python train.py --head_dim=32 --vocab_size=1024 --positions="rope" --beta1=0.95 --warmup_steps=200
Each number is 128 + 24 x the weight over its row's rms, rounded and kept within 0 to 255. Layers, rows and columns count from 0. Numbers have three digits each. The size before them is the row's rms in percent of the matrix's.

# down: layer 2 MLP down (transposed), 256x128, rms 0.104, rows 34-64, columns 0-63
# gate: layer 2 MLP gate, 256x128, rms 0.0808, rows 35-65, columns 0-63
# up: layer 2 MLP up, 256x128, rms 0.0784, rows 35-65, columns 0-63
down34 103:160114110117097104152103104087117169129138110152127131130109063137121150131133158139130128140108119162124118114120159106114197103141127090172125126149125113140160117140099132139168142087125125
gate35 105:109129145162132151139094134155113176164125094107093144070127152143170103120146117100128138145080116155139129144177140066124176156141105149131136090133138155095145113157129101130096109122129144
up35 093:133129094129131120174139119142108137109139133161139124104155132127117108171129165141129145102156137119171077175122120165139119099171136103132152079153121148072116135125127148106167120137185133
down35 100:089119134182097146166126149126153132114134084120139130134136147114100115125166108105106130135112107126108147109128151132105114116113139108148129107146117160101127121102121128154112121125111153
gate36 109:134096136146120124157147114096116110105101137133116126128113129155134107120155114142146098118072120104158110114140143100110149097078132124105171130145147121116132111103065114125111148157172107
up36 103:166109113116140127148129134152125155132130146110171129160095085120146115198115154117122160150131146127113084127136134124099145149133064105133157084111126130133105138176123127141114134153095123
down36 097:191110119112148132141143176140131079141108171113151122118081155121143129143147116132105107156187199125146162136172141092108139117114137129152131115123104115144124130186121129113152139187113143
gate37 102:088133129125118108136141126118138145141141129140111131152078127130127148103095112119142139146153084094181141148111117119143121141135104114124164103160122125152105127128120113153147131153118134
up37 103:173112153063093109161143115120114130103160171132154131170110130118145120153091113073147134146113159125141140152107123147095103142176133128158133145138115117117125141125128142108119136166130096
down37 104:137122138152094127107127174164146153133151099138160136111105114151074154165111133115129134112096169137134131124155137147119135088145124139136124113102100118122194097130124073101120158156153147
gate38 097:098145115119098136127123114108178094161125116166100155131115144156141156120124112112139127098100164137095103172134121123101128143102134108170153103099096144144096139136089117099086108118112108
up38 096:137106135157100136123148114131075142133132148098150100118173112117147135137114141143184105146104146094177091128127144144122135121148149143124137101157129119094101111148166122141137128089079163
down38 093:118118151119145164127125085147162138125145148138140114136144147108184127121158162126131106122162090091139112145075128142108125120111105160083125121152126162143123133098133123191108150116101155
gate39 097:114141149152073140165107133162079129134113156109109117128140110115118138102151128125130118102178107118161138129157125135110134071132125104125155125118156119129116126092142107130152078165082136
up39 107:136110066132154142133160093130110140147155153154134132061122136099119123152105145128156125153088109158150135128156120111112141117144125169114106085181127093123142159158118177149120076118144084
down39 098:196137137126155126111136176100167118104145108141145171158111167103127093109123122101158120106141096119107128114128090135153173127097120152120096148108108108149119148138107139105106089126134130
gate40 108:113105141154123094106118119167134107133108122125158115121134160126171107133151124090135086101131131140130150103152085088155136112141094153102092114089105088128096106092134119122108130091119103
up40 100:145128122142116129122136112074156131120104116165154121120147178143186133111179218126132126127136143106115113153127139164116122069092132132137132099107121137151125131131109099121117114123133155
down40 103:129092096125092133121120112097114165115194134136111114141119132116133123143093093108115112137120124083127065127119118119098147191169133146124139134168147104178111105120148135135134131125123125
gate41 097:163119092127107135144130092137110134155086168155140161113115119141115125156131107142158151172096058137175136125132138080128147099112130145146111130088142153124112127128145204141132086101126135
up41 097:142094124138152114134128118110131124157142143110156120112163089069126199153108115096111138117095146109126145150099141131102098157119096119149103129126126144104083093103120113124137136146140110
down41 098:150127135120147101130137179127155138158073147156097156145131174116127109154133109115155106149139111168149166150125132106105136116096177141148117142184119139130093101128115127175126126150181113
gate42 104:153164115155155170121127079151149137144146094163145152117138179098138143123150152117091079126117114124087116126117153186143097121152149120088142125078130121074116102130152112130096126129151155
up42 102:133078147132118083134152119084100152141154119111135155128150150159171107152087100133120133117189129101115095123130117162106132074118124118165119123167132122122130139148133127128111135100121170
down42 100:116135146110161142126155119148121107144117066138141145173102131139105134100126159088158150127141151085114117132123098114160123139143050085156115155078128129139114168116119140117154168133130163
gate43 092:101163124132109143114112043150187153108185141168138183147133132132150146150111137149119146152158129141110106136147133176169117093145110159129144111167160135137137081160122135139122135073115149
up43 107:129149126144117161119116139132185139090111092160139153122128142101114130177165121149100135147161098115122120113145119130131107143134114145162137123160142129122096104166093108093127124107129161
down43 100:144134113126132163139106172112141100115122153131123164100122123117143154114131147111148166120149093149170177131074131137091124126134108119124143091104154140120107123149125169127123124106167139
gate44 100:101102163143112133118094130128125111172110131130145145161106123144114134097124102177122139139123109173089118114114113157163129129180122120107151137115154142150101102127144079146119128113140175
up44 097:136121094138147092066121151140115101129064100168128166110158116148118164146149138104104107165124141122155121106113168087135114144091107116089156118116144136137130136111137161151141140126102138
down44 102:121152120143130188203130084123124137150146128121154120128110134131131127113125114145169124127154118114145097141112118090139124091138152119102117108092123154133119123143105120133180099125085108
gate45 095:141124145129127126125169133145132110159120125108118078152081095115114141129147128152117110097165103084128083121083100107130120142129129166123142150109118116138153113152126124127163076098145111
up45 100:118125078140156152107152131102140155124200172126108142145131123129147105146120186079092129144131109099140102120071103124115088136148100138147095127130160120097121108122082129106094117161128143
down45 098:130163161132138145169098077080143135158105182128116149112154142119117141126127142164124141070111102162121130125100172159152145110088163107097153091109139135106166127137086118124155136126165111
gate46 100:127164140092114076089149146162103120184107123097140133134091103139126145127110140120137070105142146128122130129101179143095166127125103136096114085078113163148146141146111114167121167164111162
up46 102:146112132143131144094108142113123118173123147154168117079117133114104094136161152129131099147152142106145140156124110121096147135176130106119133086085109164150142174108146081131107149125057177
down46 102:180137149122166133128143075133119123148133121107122120111146105150152137160125194100142141171158100090126147159121173149135113144105108110171112125154089169114110125086144124166122157104171144
gate47 094:131135121131119099113145149129099121108167155132137162129146161133114165120152157072072149149139129103152105136160140123158160131145166091144155116134135131131160117137140148092149130115136165
up47 103:096098110116115140143084134172138095096117116172126111133120098110060111105131123144133125125106165113067140117160127147092133136127140129104142109146101137144117136170117116120110134153139145
down47 098:108098115150143136117159127136130101133186117120079131134108123133132156129132164107101173104125133158161123093147144125130153126103118142099146138081143105145138125157161121157117131072095177
gate48 102:158118087139107095179143158119192093121094164140135150095148143130104133087120132137146118115152120170122115133144106145149106097087130122126116116178128105152160156158120129072153115124141106
up48 104:170113106097119149142099102135121124111141112092144132116111133135125147109123119109150117113155144085117115169142140155105171141113105103087137145166115153129125122153121155120166145156138136
down48 101:091144085127131133136109097108133146163122138114108120142117159136137116122129103106170143150126170150169126144094157139123190136120119140113165073128119132157166109109130107126120082111140152
gate49 096:167144123102088100097118103174163155141162129111129142139142167142174122094105129124138122136130112094140170123114195106072151118128106141136099101146132132110143136093135117156131102130108109
up49 099:093113115121149127130095142118129087118106135095165143165159134084131145142154100114107098136107151165125113163092137135152130105115160123108166154130116114131135132134122129074151144172109108
down49 102:109132119165146134129115113141145169145101102157108170125137142065171156091127177104099124108110125107146121111109130117147073165085104137089135143127088129155109093147093131126133141116097134
gate50 093:126150146137119128115130089129117109145139148141159108178129065123139170112137121141209149079145104151143094157160132093158125131136130174122116126100170100120168134118137160128126105122118104
up50 099:111126138143154144148111152123137113120118125094149135110077095131117106143102111183149135109150104179144107129171188146126107118121157157096112110157154130143121163181121125090134130131157106
down50 097:087085131137157130174178145148131134109098151149137110100135079112139134182103127115129113105124145152134104120129140109127133140172149124159087109113182117132156121062113128065133137161115098
gate51 101:097126135113135092107127131131156138142159125148145146115123103156155169106112125107133097137150130134129098157111114104123101152126156133085126139072163119107150108133122148154116123183152112
up51 102:116114152113110134133155116151148166126156185131132152114135157153139151079179130101125091117153132125136150082147165168123101115153108119149086105119134109130139135149123099143119128109124124
down51 099:149085119145119125080145082157095159126101161146093087135133154166110166138094145126115111158161134134108080133172116115166132128101087177150183120149134146103124111124157103118155135146132116
gate52 093:132105124149146108117117132127117164161121128132134143090145118151148156162103124105173115138139136106152076169160119134149112111097129064164131136151130132141149162126161136150138115099132137
up52 099:145158142070114126143125180087126112141155109150138147119168103112145127088125120121168075161126140107140141118143109131148142153106120112121135122122141119113146135154141135121065162128152125
down52 096:131162171127132166091130129083086174122146128159133148165153097132158130114141125106163114150117138157136154102145118153135135122116148128129130142152116142101160097158114153148110141104168156
gate53 106:157128073131137155082117161180110127100147145120138139116116127149105083134088098152108144139124115169115133132088154157159135141114099140120157138162085134122144133128112139124154145115156117
up53 098:102137164148130140124154122133125046103109057143108109152156170088140165109129152129111098117119102141135114090187091116102088115143114153095125112124141094123102117110112144143062114119138127
down53 098:125143150111134119137122134106151153124133119173169109148111148137140140120126121118125154132150155178163122100136149145129133119123131103154137164122115137145128113145145130116197182105092116
gate54 107:116093125139172120162102087137112109162138138106076124137121072117144133117146115127163177086084102166147098140133176136108099131125101151175169122104142175154154149121154165076116091124135129
up54 105:160162116154130094120093163152118137110194161141122141162099150141159144094102135114140102129093115144182130155149143152144116094117160114134133144127090172164158093128105126129170115132121117
down54 103:122125124122122171120155113154137121134105117067161131126144123122136117149116111111138115108180068133127094099110111110127138096152069141121104142133183127092132125127135089144064131076136140
gate55 103:105090150114162139113089146175141089115142139139123107132135094094106114116142153123170110140108107128125086135156103144109118147109147155147116114134167157107150119121139147175121070141075114
up55 105:155129151150134146127074148128095113146083112148083077130123144119110123151141113106139131125147129138169139133183118149120103174111138150074106104135144137112111136096170157177152080129123128
down55 102:159135166163135112126128110138162095106093104131125089093145051108086174124153151116143113131127111132121128118093112121138102121108153109130078150140103110118138117143185175134167114122128078
gate56 101:120131110150099153153118162189094152134136118115115149131166112110115112113165128142156152083135137099105116120109131106108159123143122119131133158128152081131081120158108109134089138163141096
up56 096:099123112152069131119107058101107137106127119084111143132127138127090113137139125126126189136124110097140129129121135143093148101109129172149091153102086128120150130171112130106175126155130159
down56 094:130118087144107177110182157152164102115140088139094100168131049118136104083122147115108128102098138144129119130110108135125153121136158120181128144142166109122146143127148082133092110150122095
gate57 102:184152112144121139108148160139110092136130108135103091102137087138164137115141115162123172146146111114145135134141098129123155127100119121144106119160153143085173073075094147116119090132154134
up57 102:149164097113123141104094119092140168113126118135120169126160140151140118187136098110121099148102147109115105135126126135101093113161143161123136113109127152148102149129139098120126110132146157
down57 106:163130134135136094107182168163124132171150143155096154118146159119154121117100144123150114126114119154113181141127146095129139127133173118159121122166132101119133090137154150084125143147100137
gate58 106:113094130145140116127124145169097126159115156111117152152077119159163104149107124116128161172112083146123150139097130078077149128142104143129146135081131124093129169096167155074146152116145157
up58 104:152116150131140160114117127140089158138110130158099099087138089152116145109118100109144136130127080107112147118120179092127145100124100101100120156154120090100199139129138147095150169189135109
down58 103:134116132137129147104092133103101133108140114115127113122108151177134092132153135111119117113157151140171127131109073131064159126132161129120143132156151157151099143185125116167130129089159116
gate59 094:104128088126116125118109147119154137136127093113158112131118121134085160142140123089143131135140114120163180155144101152122123146114105121134107137144155096110110086142115113129087155120147100
up59 108:152113138118125127107084109115138177118121082121145095115095184131125114117120089155118128073120127150144146111146122161089106121142156122108113135136131122139103096090118113155107124173170131
down59 104:140120150154160145118154100104163075132119121142118144108133135101150132126162152091127160090110114167090099147134068131180188120130140138115158154124142113148160141132125170114115125182152092
gate60 091:140117164148167112127121150130122224075125146139117146152122103129176102135149093150141144146103111119114141089130126145137137154145145181136155128200138103106118176109157149103127133151064115
up60 096:153150133107077127132153153075086138132134111141124123125115084113131139179122133126095102114148118147116076128103119154117083144135109126126117136149123163156157164117108177134122104136131101
down60 103:155087127131087135107094140115127138130148165130127151127151123143164132132106076096144179089144158118126151148107125131170129074129117127134108141125126155113113138073138151091132143099123135
gate61 096:100156129131134081151146101111111134167133118078115152130124131137154123150073134174157148145131128180127107126084194144130096143127124119135120139122150106117142117144141138135086098120117128
up61 102:104131141129150125142130141103132126166129102123148149154074161090132119136117075134115123139130160152106131105128190103150133123101089082139095120120107145153133164179119153177159116109127090
down61 103:143114077141091128152139140103074128093124135090162200113082145120149162148157087165096133132159113114105167107138121116132144114112136143116154126116069146115128153111115150160132147135155126
gate62 100:119139143127070146138115108089103110100125129153122106163158149113108142123086091188114130150155127156123086160163123124136130150097142154119084131172125089125171132149124143116183138151138099
up62 105:181114122123051097138130096144155161097156129131118135143175154121135110094123147125149112173120112092135110149114095115135064114141116121115146151145108134145199149120129099130112104104151134
down62 104:136147135101147102147179122141118110127125095131173112138109222114108151099140187110120106150124126123113130161090146144118132125101134175149184155100123134146118126117134097134114127152112126
gate63 096:128145115158120083138150131169163121139150093142124143134121110152099109107138121098122094122119127123174108137110147145139160116079123125144135128099177100109092108142127149139194131137097110
up63 096:097125151143148112136130150139133096129112132130078101120125144131154127131117125098112114134146116141103133166092124127110146118068143113126134121151130122086120105111083104151115121135169139
down63 096:193099101142123147124122123116108156118160127107085131122098150139132142151160126133096142116111172142120098139165124148129085165099105127133124108120101177164135158123102122135153159158117131
gate64 112:085104152169148116126164109097104146141066133126146107099130149107097135142114121134149129173156112123139110114167152130106105081145111182070135155141146108215190132110147160120114112164120163
up64 097:135111144146104143123083131111127112146138143104110163122141141149147135148130123145108166161138138123101116073149148172144097108107144105145101098174128116119146138127116177149144156187122107
down64 108:115082124107107151143140096152140168135135117168152094121126128081110139102122154109151153134129095103123081157169124151140159132152114185095140156103145109123122149129115101111167133112119157
gate65 103:134122115115092161105148102148050134136106110114108144131135140119105096106165149122139109163105150135144119144154100133141141128111134175097123152169149124161124106114175112101127135140099175
up65 105:151118105129133070117125104113172120082141151146137130144108150150148118117086111093175112126100098086145151144089147087113086156132099138096130129133136133092148112085119145123134107115156118